Part of a small language model's weights.
Size: 9 layers, width 256, 4 heads of 64, MLP 704 SwiGLU, 8.28M parameters.
Architecture: RMSNorm before each block, rotary positions, no biases in attention or MLP, untied embeddings.
Training: 136M tokens, 3005 steps.
Each number is 200 + 30 x the weight over its row's rms, rounded and kept within 0 to 999. Layers, rows and columns count from 0. The size before them is the row's rms in percent of the matrix's.

# gate: layer 5 MLP gate, 704x256, rms 0.0529, rows 166-182, columns 64-127
# up: layer 5 MLP up, 704x256, rms 0.0527, rows 166-181, columns 64-127
# down: layer 5 MLP down (transposed), 704x256, rms 0.0528, rows 166-181, columns 64-127
gate166,093,196,165,233,154,189,190,215,206,203,156,237,163,185,211,206,188,194,172,215,217,182,225,250,254,191,261,273,223,236,216,213,227,195,137,210,190,241,212,228,210,214,187,225,138,219,216,213,188,235,192,224,241,188,208,234,182,202,196,196,139,233,186,260,224
up166,093,175,194,174,253,193,235,236,218,221,190,190,201,190,206,117,173,219,195,235,245,198,183,180,198,238,224,192,193,169,218,218,151,165,233,191,189,195,211,259,202,221,182,122,216,173,153,259,186,183,190,194,226,220,137,226,204,212,170,203,211,209,218,114,174
down166,101,177,177,177,222,155,231,220,249,201,185,229,224,219,229,197,174,154,175,206,216,186,220,162,208,229,207,182,252,186,204,237,181,207,240,200,195,190,165,194,157,197,150,147,195,196,196,229,179,215,201,193,205,203,140,195,197,175,209,172,207,179,269,169,222
gate167,113,182,173,175,200,222,175,194,198,220,253,197,204,146,204,224,204,202,206,242,208,155,241,196,241,214,239,199,165,220,179,258,204,149,207,232,245,164,203,246,229,147,173,174,203,273,183,186,207,161,241,275,216,204,183,230,178,169,136,257,169,214,217,199,209
up167,113,239,202,231,213,192,141,242,185,202,167,168,243,261,215,159,222,228,183,178,240,232,212,178,148,215,214,277,189,190,194,182,198,201,187,169,182,206,197,157,216,244,197,167,265,173,251,201,210,185,183,150,202,196,221,181,183,209,253,190,220,211,209,208,233
down167,108,204,190,154,217,197,190,185,222,189,173,175,219,207,220,224,186,176,201,214,218,177,209,247,217,183,219,192,234,199,167,211,228,241,257,182,210,220,173,182,224,194,209,152,206,186,245,184,194,192,210,178,133,153,187,228,190,205,253,201,205,237,153,188,227
gate168,094,223,194,172,225,233,240,197,131,198,161,130,224,227,194,208,176,185,203,221,210,199,205,204,183,186,160,182,186,184,187,171,210,209,168,250,208,180,176,197,227,198,229,220,175,169,257,178,229,269,178,193,171,198,165,201,235,146,185,224,206,194,190,239,237
up168,102,207,243,205,133,195,184,193,204,184,245,225,269,185,222,172,169,287,165,176,199,210,235,197,190,208,248,239,229,190,192,192,175,254,169,243,191,224,177,236,152,229,171,157,198,266,231,167,147,201,186,216,207,189,168,241,166,174,169,186,212,234,183,248,190
down168,099,187,174,172,173,215,128,187,205,223,264,240,137,201,220,230,155,160,188,191,215,190,194,236,223,143,225,237,182,193,136,245,246,183,228,168,233,140,177,209,180,199,143,168,219,240,152,219,193,223,155,241,223,155,166,244,169,213,180,200,213,149,188,247,194
gate169,093,213,206,171,240,180,202,246,219,240,199,201,182,164,191,216,218,173,200,153,135,196,244,220,209,217,192,197,170,177,187,151,267,207,192,232,187,177,249,199,189,189,264,268,193,164,198,197,170,187,206,184,200,240,169,148,224,199,234,203,170,199,177,250,193
up169,097,168,186,144,214,226,172,188,172,214,278,197,256,171,211,187,174,201,212,228,190,197,212,215,186,186,182,195,219,155,204,244,223,196,165,190,163,223,200,161,300,190,178,188,215,200,191,230,195,187,220,229,211,190,231,152,217,206,184,191,198,262,178,239,161
down169,100,249,179,155,196,200,164,210,233,152,162,205,231,216,181,222,191,179,240,216,214,195,167,174,251,230,179,237,175,197,203,244,189,261,146,193,178,174,169,218,187,191,198,198,186,182,182,177,178,206,229,215,130,140,235,205,245,248,257,170,187,193,245,220,172
gate170,096,244,223,186,222,186,195,176,226,254,271,193,179,175,162,239,201,192,180,166,203,212,198,187,152,172,248,221,192,217,172,212,151,223,208,220,198,189,250,261,188,146,202,192,211,196,226,177,158,198,198,275,205,193,125,204,188,158,192,242,145,208,153,209,223
up170,098,279,218,160,230,212,181,215,207,227,208,226,221,168,188,175,211,186,150,185,173,157,149,215,188,165,238,187,150,181,147,189,187,198,204,224,181,203,207,180,165,214,207,228,295,202,201,192,170,159,236,171,231,172,206,204,187,170,210,243,165,204,189,202,201
down170,095,287,162,207,206,199,166,183,151,228,184,212,179,194,137,175,213,201,192,198,176,169,219,188,224,191,213,198,199,229,171,184,194,198,208,194,203,219,217,236,152,183,204,226,188,194,209,225,189,203,170,245,221,175,184,227,175,209,233,225,200,187,210,218,228
gate171,093,154,186,184,151,270,209,246,168,231,239,178,270,170,169,211,233,197,184,188,211,211,212,226,184,198,218,227,220,126,190,169,182,205,147,177,210,224,202,135,170,184,223,210,153,234,182,183,237,241,185,198,155,202,234,213,190,168,251,243,205,131,180,231,191
up171,089,209,158,274,176,203,185,218,215,196,204,265,188,206,215,198,247,210,186,169,141,206,231,153,168,206,171,189,229,168,192,193,222,170,192,225,214,196,183,203,148,161,232,219,193,174,200,212,190,196,215,248,203,209,184,202,205,249,186,187,207,184,226,212,239
down171,094,209,224,250,250,182,140,178,219,188,145,189,171,172,188,201,135,200,239,218,171,207,199,169,240,187,175,188,188,198,178,193,158,220,179,174,137,169,212,194,226,132,238,199,242,267,179,227,206,215,187,163,187,178,198,186,174,219,184,199,209,241,163,202,176
gate172,107,180,243,208,164,223,239,217,211,171,222,213,166,138,219,195,141,181,167,235,201,148,226,194,179,181,200,199,175,178,189,158,205,178,179,184,180,158,199,181,122,216,222,144,174,206,195,234,174,178,208,222,120,181,186,178,218,175,199,225,235,209,234,201,169
up172,105,173,185,197,220,202,181,152,218,186,271,241,198,228,148,159,144,163,248,194,209,156,185,207,195,205,240,180,197,115,255,194,202,186,206,201,207,189,215,148,218,184,195,208,208,183,237,183,133,196,195,180,220,180,229,173,183,241,234,255,209,198,206,236,171
down172,104,126,229,169,171,211,236,219,226,168,189,157,241,212,243,211,227,203,204,165,163,236,216,176,229,194,225,249,216,221,203,206,194,181,210,178,202,209,173,189,246,179,231,175,182,205,176,232,194,246,187,170,140,233,280,221,221,120,215,170,189,208,215,249,196
gate173,103,171,119,196,250,206,219,235,218,231,208,171,215,184,215,149,250,176,207,239,204,173,175,173,207,162,245,172,170,159,194,273,204,204,244,181,162,176,181,219,236,201,154,172,260,225,232,163,227,229,201,245,202,191,203,168,140,184,217,241,205,203,211,200,148
up173,104,178,204,157,205,202,193,254,179,220,217,176,210,172,179,213,255,125,210,246,218,142,189,217,211,199,230,206,179,205,203,255,162,194,202,179,205,204,217,227,222,226,219,206,244,200,275,193,220,228,168,212,203,258,220,190,189,256,215,238,212,146,181,221,216
down173,104,267,205,210,178,135,153,253,186,156,214,291,213,177,199,199,173,182,198,193,177,207,231,219,269,177,213,205,215,266,254,163,156,224,137,151,192,172,242,196,211,202,238,240,161,145,228,209,178,218,225,155,188,245,226,167,203,180,204,180,203,195,226,237,174
gate174,107,252,164,131,135,188,159,158,176,215,185,181,275,154,214,195,200,203,157,227,196,159,263,204,223,158,235,174,161,214,216,147,167,170,241,188,241,224,116,200,182,183,160,240,209,196,215,212,178,207,159,247,171,194,179,198,198,169,194,180,215,230,168,206,191
up174,106,227,182,210,191,188,242,207,264,227,203,181,184,254,269,182,178,173,189,229,209,229,162,171,203,173,210,244,186,199,242,203,225,179,189,179,177,217,235,203,154,253,201,135,161,183,202,209,188,249,198,242,222,218,215,270,162,172,198,159,191,163,187,209,168
down174,107,205,161,155,187,174,177,186,215,227,195,179,211,193,212,241,241,191,226,206,248,207,207,162,218,154,210,194,171,189,205,202,163,248,192,207,219,240,164,145,198,176,187,193,149,195,195,221,177,187,199,195,160,219,172,182,178,240,224,169,191,209,178,205,159
gate175,089,188,195,198,170,160,213,163,202,243,216,190,245,220,173,179,244,167,213,163,203,189,204,219,144,270,187,196,210,189,216,208,190,208,222,172,200,197,231,279,188,208,207,181,201,200,178,176,180,142,165,207,262,199,224,241,218,160,223,192,167,231,222,221,203
up175,096,224,244,233,199,252,180,204,207,216,185,185,182,219,208,180,235,170,130,187,191,156,220,193,176,171,184,167,203,233,219,208,211,253,205,244,225,202,188,178,228,233,146,178,198,262,189,163,209,177,202,182,204,188,216,198,138,189,176,236,183,234,170,167,189
down175,093,234,153,174,151,190,239,183,215,187,243,182,183,209,222,214,140,192,211,202,199,223,184,174,238,224,201,208,185,169,179,172,156,161,207,179,183,202,239,248,187,218,215,187,251,193,167,195,214,177,242,197,213,252,228,212,225,198,204,224,209,190,187,224,235
gate176,096,225,153,211,129,204,192,151,238,201,208,201,218,245,166,120,220,212,239,215,225,202,276,182,206,237,203,168,184,247,259,199,203,199,210,246,193,184,203,137,240,205,232,205,204,224,210,231,159,253,171,224,178,223,174,254,167,125,215,165,240,166,216,217,239
up176,097,177,176,196,187,215,243,233,151,233,224,178,185,169,268,178,168,171,206,227,160,175,210,182,231,183,238,236,228,222,212,151,164,211,225,169,231,168,243,231,255,170,190,216,237,176,226,255,188,151,191,227,257,224,196,164,149,200,198,150,243,241,190,160,231
down176,098,238,190,223,182,201,133,193,177,166,203,275,221,217,186,191,229,209,175,207,195,209,293,172,215,245,126,179,209,195,217,215,230,199,203,212,193,197,204,210,231,197,189,212,233,132,235,227,144,209,287,195,206,174,174,199,191,171,218,168,176,179,207,238,198
gate177,098,221,211,195,254,149,188,178,163,224,196,200,234,200,181,182,287,220,209,212,164,217,221,225,195,214,147,238,178,191,139,223,186,244,200,294,212,154,197,198,199,184,165,186,179,185,181,174,212,189,235,229,184,158,209,230,218,140,250,235,202,223,132,199,225
up177,095,194,199,226,228,191,171,278,225,172,154,244,183,182,221,203,172,231,176,226,215,168,229,208,237,247,205,190,191,252,201,187,223,161,210,194,200,207,229,214,184,241,204,189,182,211,214,142,170,228,170,152,205,178,231,213,179,172,198,183,163,215,244,238,255
down177,097,200,210,161,218,182,160,270,210,186,191,179,213,243,257,181,245,182,206,162,268,181,254,197,219,257,202,174,174,246,152,191,222,211,183,219,250,180,257,220,216,275,205,228,225,199,181,158,188,240,179,201,218,201,235,215,176,179,172,239,180,224,225,249,241
gate178,102,186,198,255,162,185,183,224,252,161,211,232,185,160,175,244,239,145,214,192,217,176,212,198,204,193,242,274,241,203,214,184,186,152,226,207,163,232,156,197,234,187,217,197,163,217,237,136,205,201,175,240,184,199,193,209,197,172,158,240,196,191,171,169,177
up178,102,200,229,142,249,175,167,212,173,177,188,207,241,180,219,203,187,194,220,200,183,249,196,216,160,228,209,249,238,208,189,204,203,193,222,254,179,205,222,142,159,168,184,178,175,177,227,204,226,173,241,225,188,209,199,200,200,295,159,202,210,228,234,189,178
down178,100,213,136,187,205,213,208,206,212,205,235,215,212,226,205,188,191,221,186,156,210,142,184,245,195,184,226,185,217,181,159,205,290,152,199,186,202,195,192,192,186,200,200,175,209,199,186,184,141,228,176,197,189,181,176,165,263,177,191,211,165,235,157,210,261
gate179,105,139,198,191,167,204,190,226,206,207,173,182,215,199,229,188,208,205,188,211,214,154,239,182,180,171,201,160,206,233,160,159,156,251,188,233,183,131,174,196,243,223,202,192,202,244,245,236,140,201,196,181,168,213,174,201,216,223,153,225,215,236,173,201,146
up179,102,187,173,136,225,169,196,225,201,183,258,237,198,174,195,238,231,235,190,215,189,219,190,179,236,165,226,175,171,139,210,173,237,188,185,218,206,248,241,200,188,252,184,192,184,142,151,224,194,115,214,252,209,195,195,256,243,133,262,202,195,211,161,210,219
down179,103,172,219,155,149,190,218,195,240,181,206,228,207,169,209,202,210,211,218,253,171,190,249,134,226,204,154,196,170,180,203,213,145,244,237,220,187,131,211,203,195,197,203,193,184,243,230,205,164,173,206,169,125,169,211,173,230,155,168,143,200,183,170,207,160
gate180,098,219,256,225,191,175,170,195,222,176,230,214,225,199,215,178,186,218,193,224,211,206,221,221,193,213,165,223,183,178,200,202,251,200,226,193,134,193,233,147,255,192,130,199,175,156,236,208,202,228,235,213,192,151,179,249,144,162,213,193,197,180,262,203,169
up180,096,203,181,209,206,223,173,195,194,265,177,215,169,189,186,172,190,192,175,196,175,205,221,180,181,183,160,229,189,188,162,214,210,231,213,217,235,198,204,188,207,250,179,238,142,151,194,162,217,211,211,214,190,237,210,167,238,206,142,210,240,227,216,196,227
down180,096,161,199,147,164,221,198,187,232,185,222,178,252,199,205,221,213,238,262,181,179,188,184,176,209,210,217,156,195,195,251,205,163,176,118,186,150,225,156,209,186,218,183,110,194,228,208,165,202,249,168,232,205,196,179,254,212,210,217,245,176,189,186,257,184
gate181,096,208,159,184,184,165,189,229,225,200,220,184,207,228,229,191,212,200,226,231,195,205,198,161,137,223,212,169,129,163,181,257,258,133,226,199,200,190,163,174,157,212,212,199,178,196,187,206,184,223,237,222,227,200,192,234,238,208,210,174,198,188,251,183,226
up181,099,222,198,176,181,190,236,167,128,158,187,225,172,227,141,271,229,222,225,209,206,229,171,117,214,182,194,215,215,186,238,182,146,151,167,245,218,217,174,228,211,186,160,264,178,212,158,182,223,200,158,187,178,162,203,167,197,166,215,214,190,207,233,151,161
down181,098,130,245,176,295,198,222,148,169,215,226,165,199,213,253,242,204,201,224,216,184,230,210,228,153,171,194,220,218,204,174,269,202,234,140,260,198,219,203,155,199,160,215,169,176,184,170,164,212,241,181,210,187,217,218,195,243,204,255,155,213,187,230,115,200
gate182,106,194,226,227,179,241,170,243,198,241,186,218,180,259,245,169,248,182,160,256,161,197,259,178,174,250,213,212,195,170,251,172,193,203,154,170,205,224,214,223,274,233,204,155,194,181,148,197,186,146,248,176,206,248,196,187,194,268,185,195,195,221,228,207,228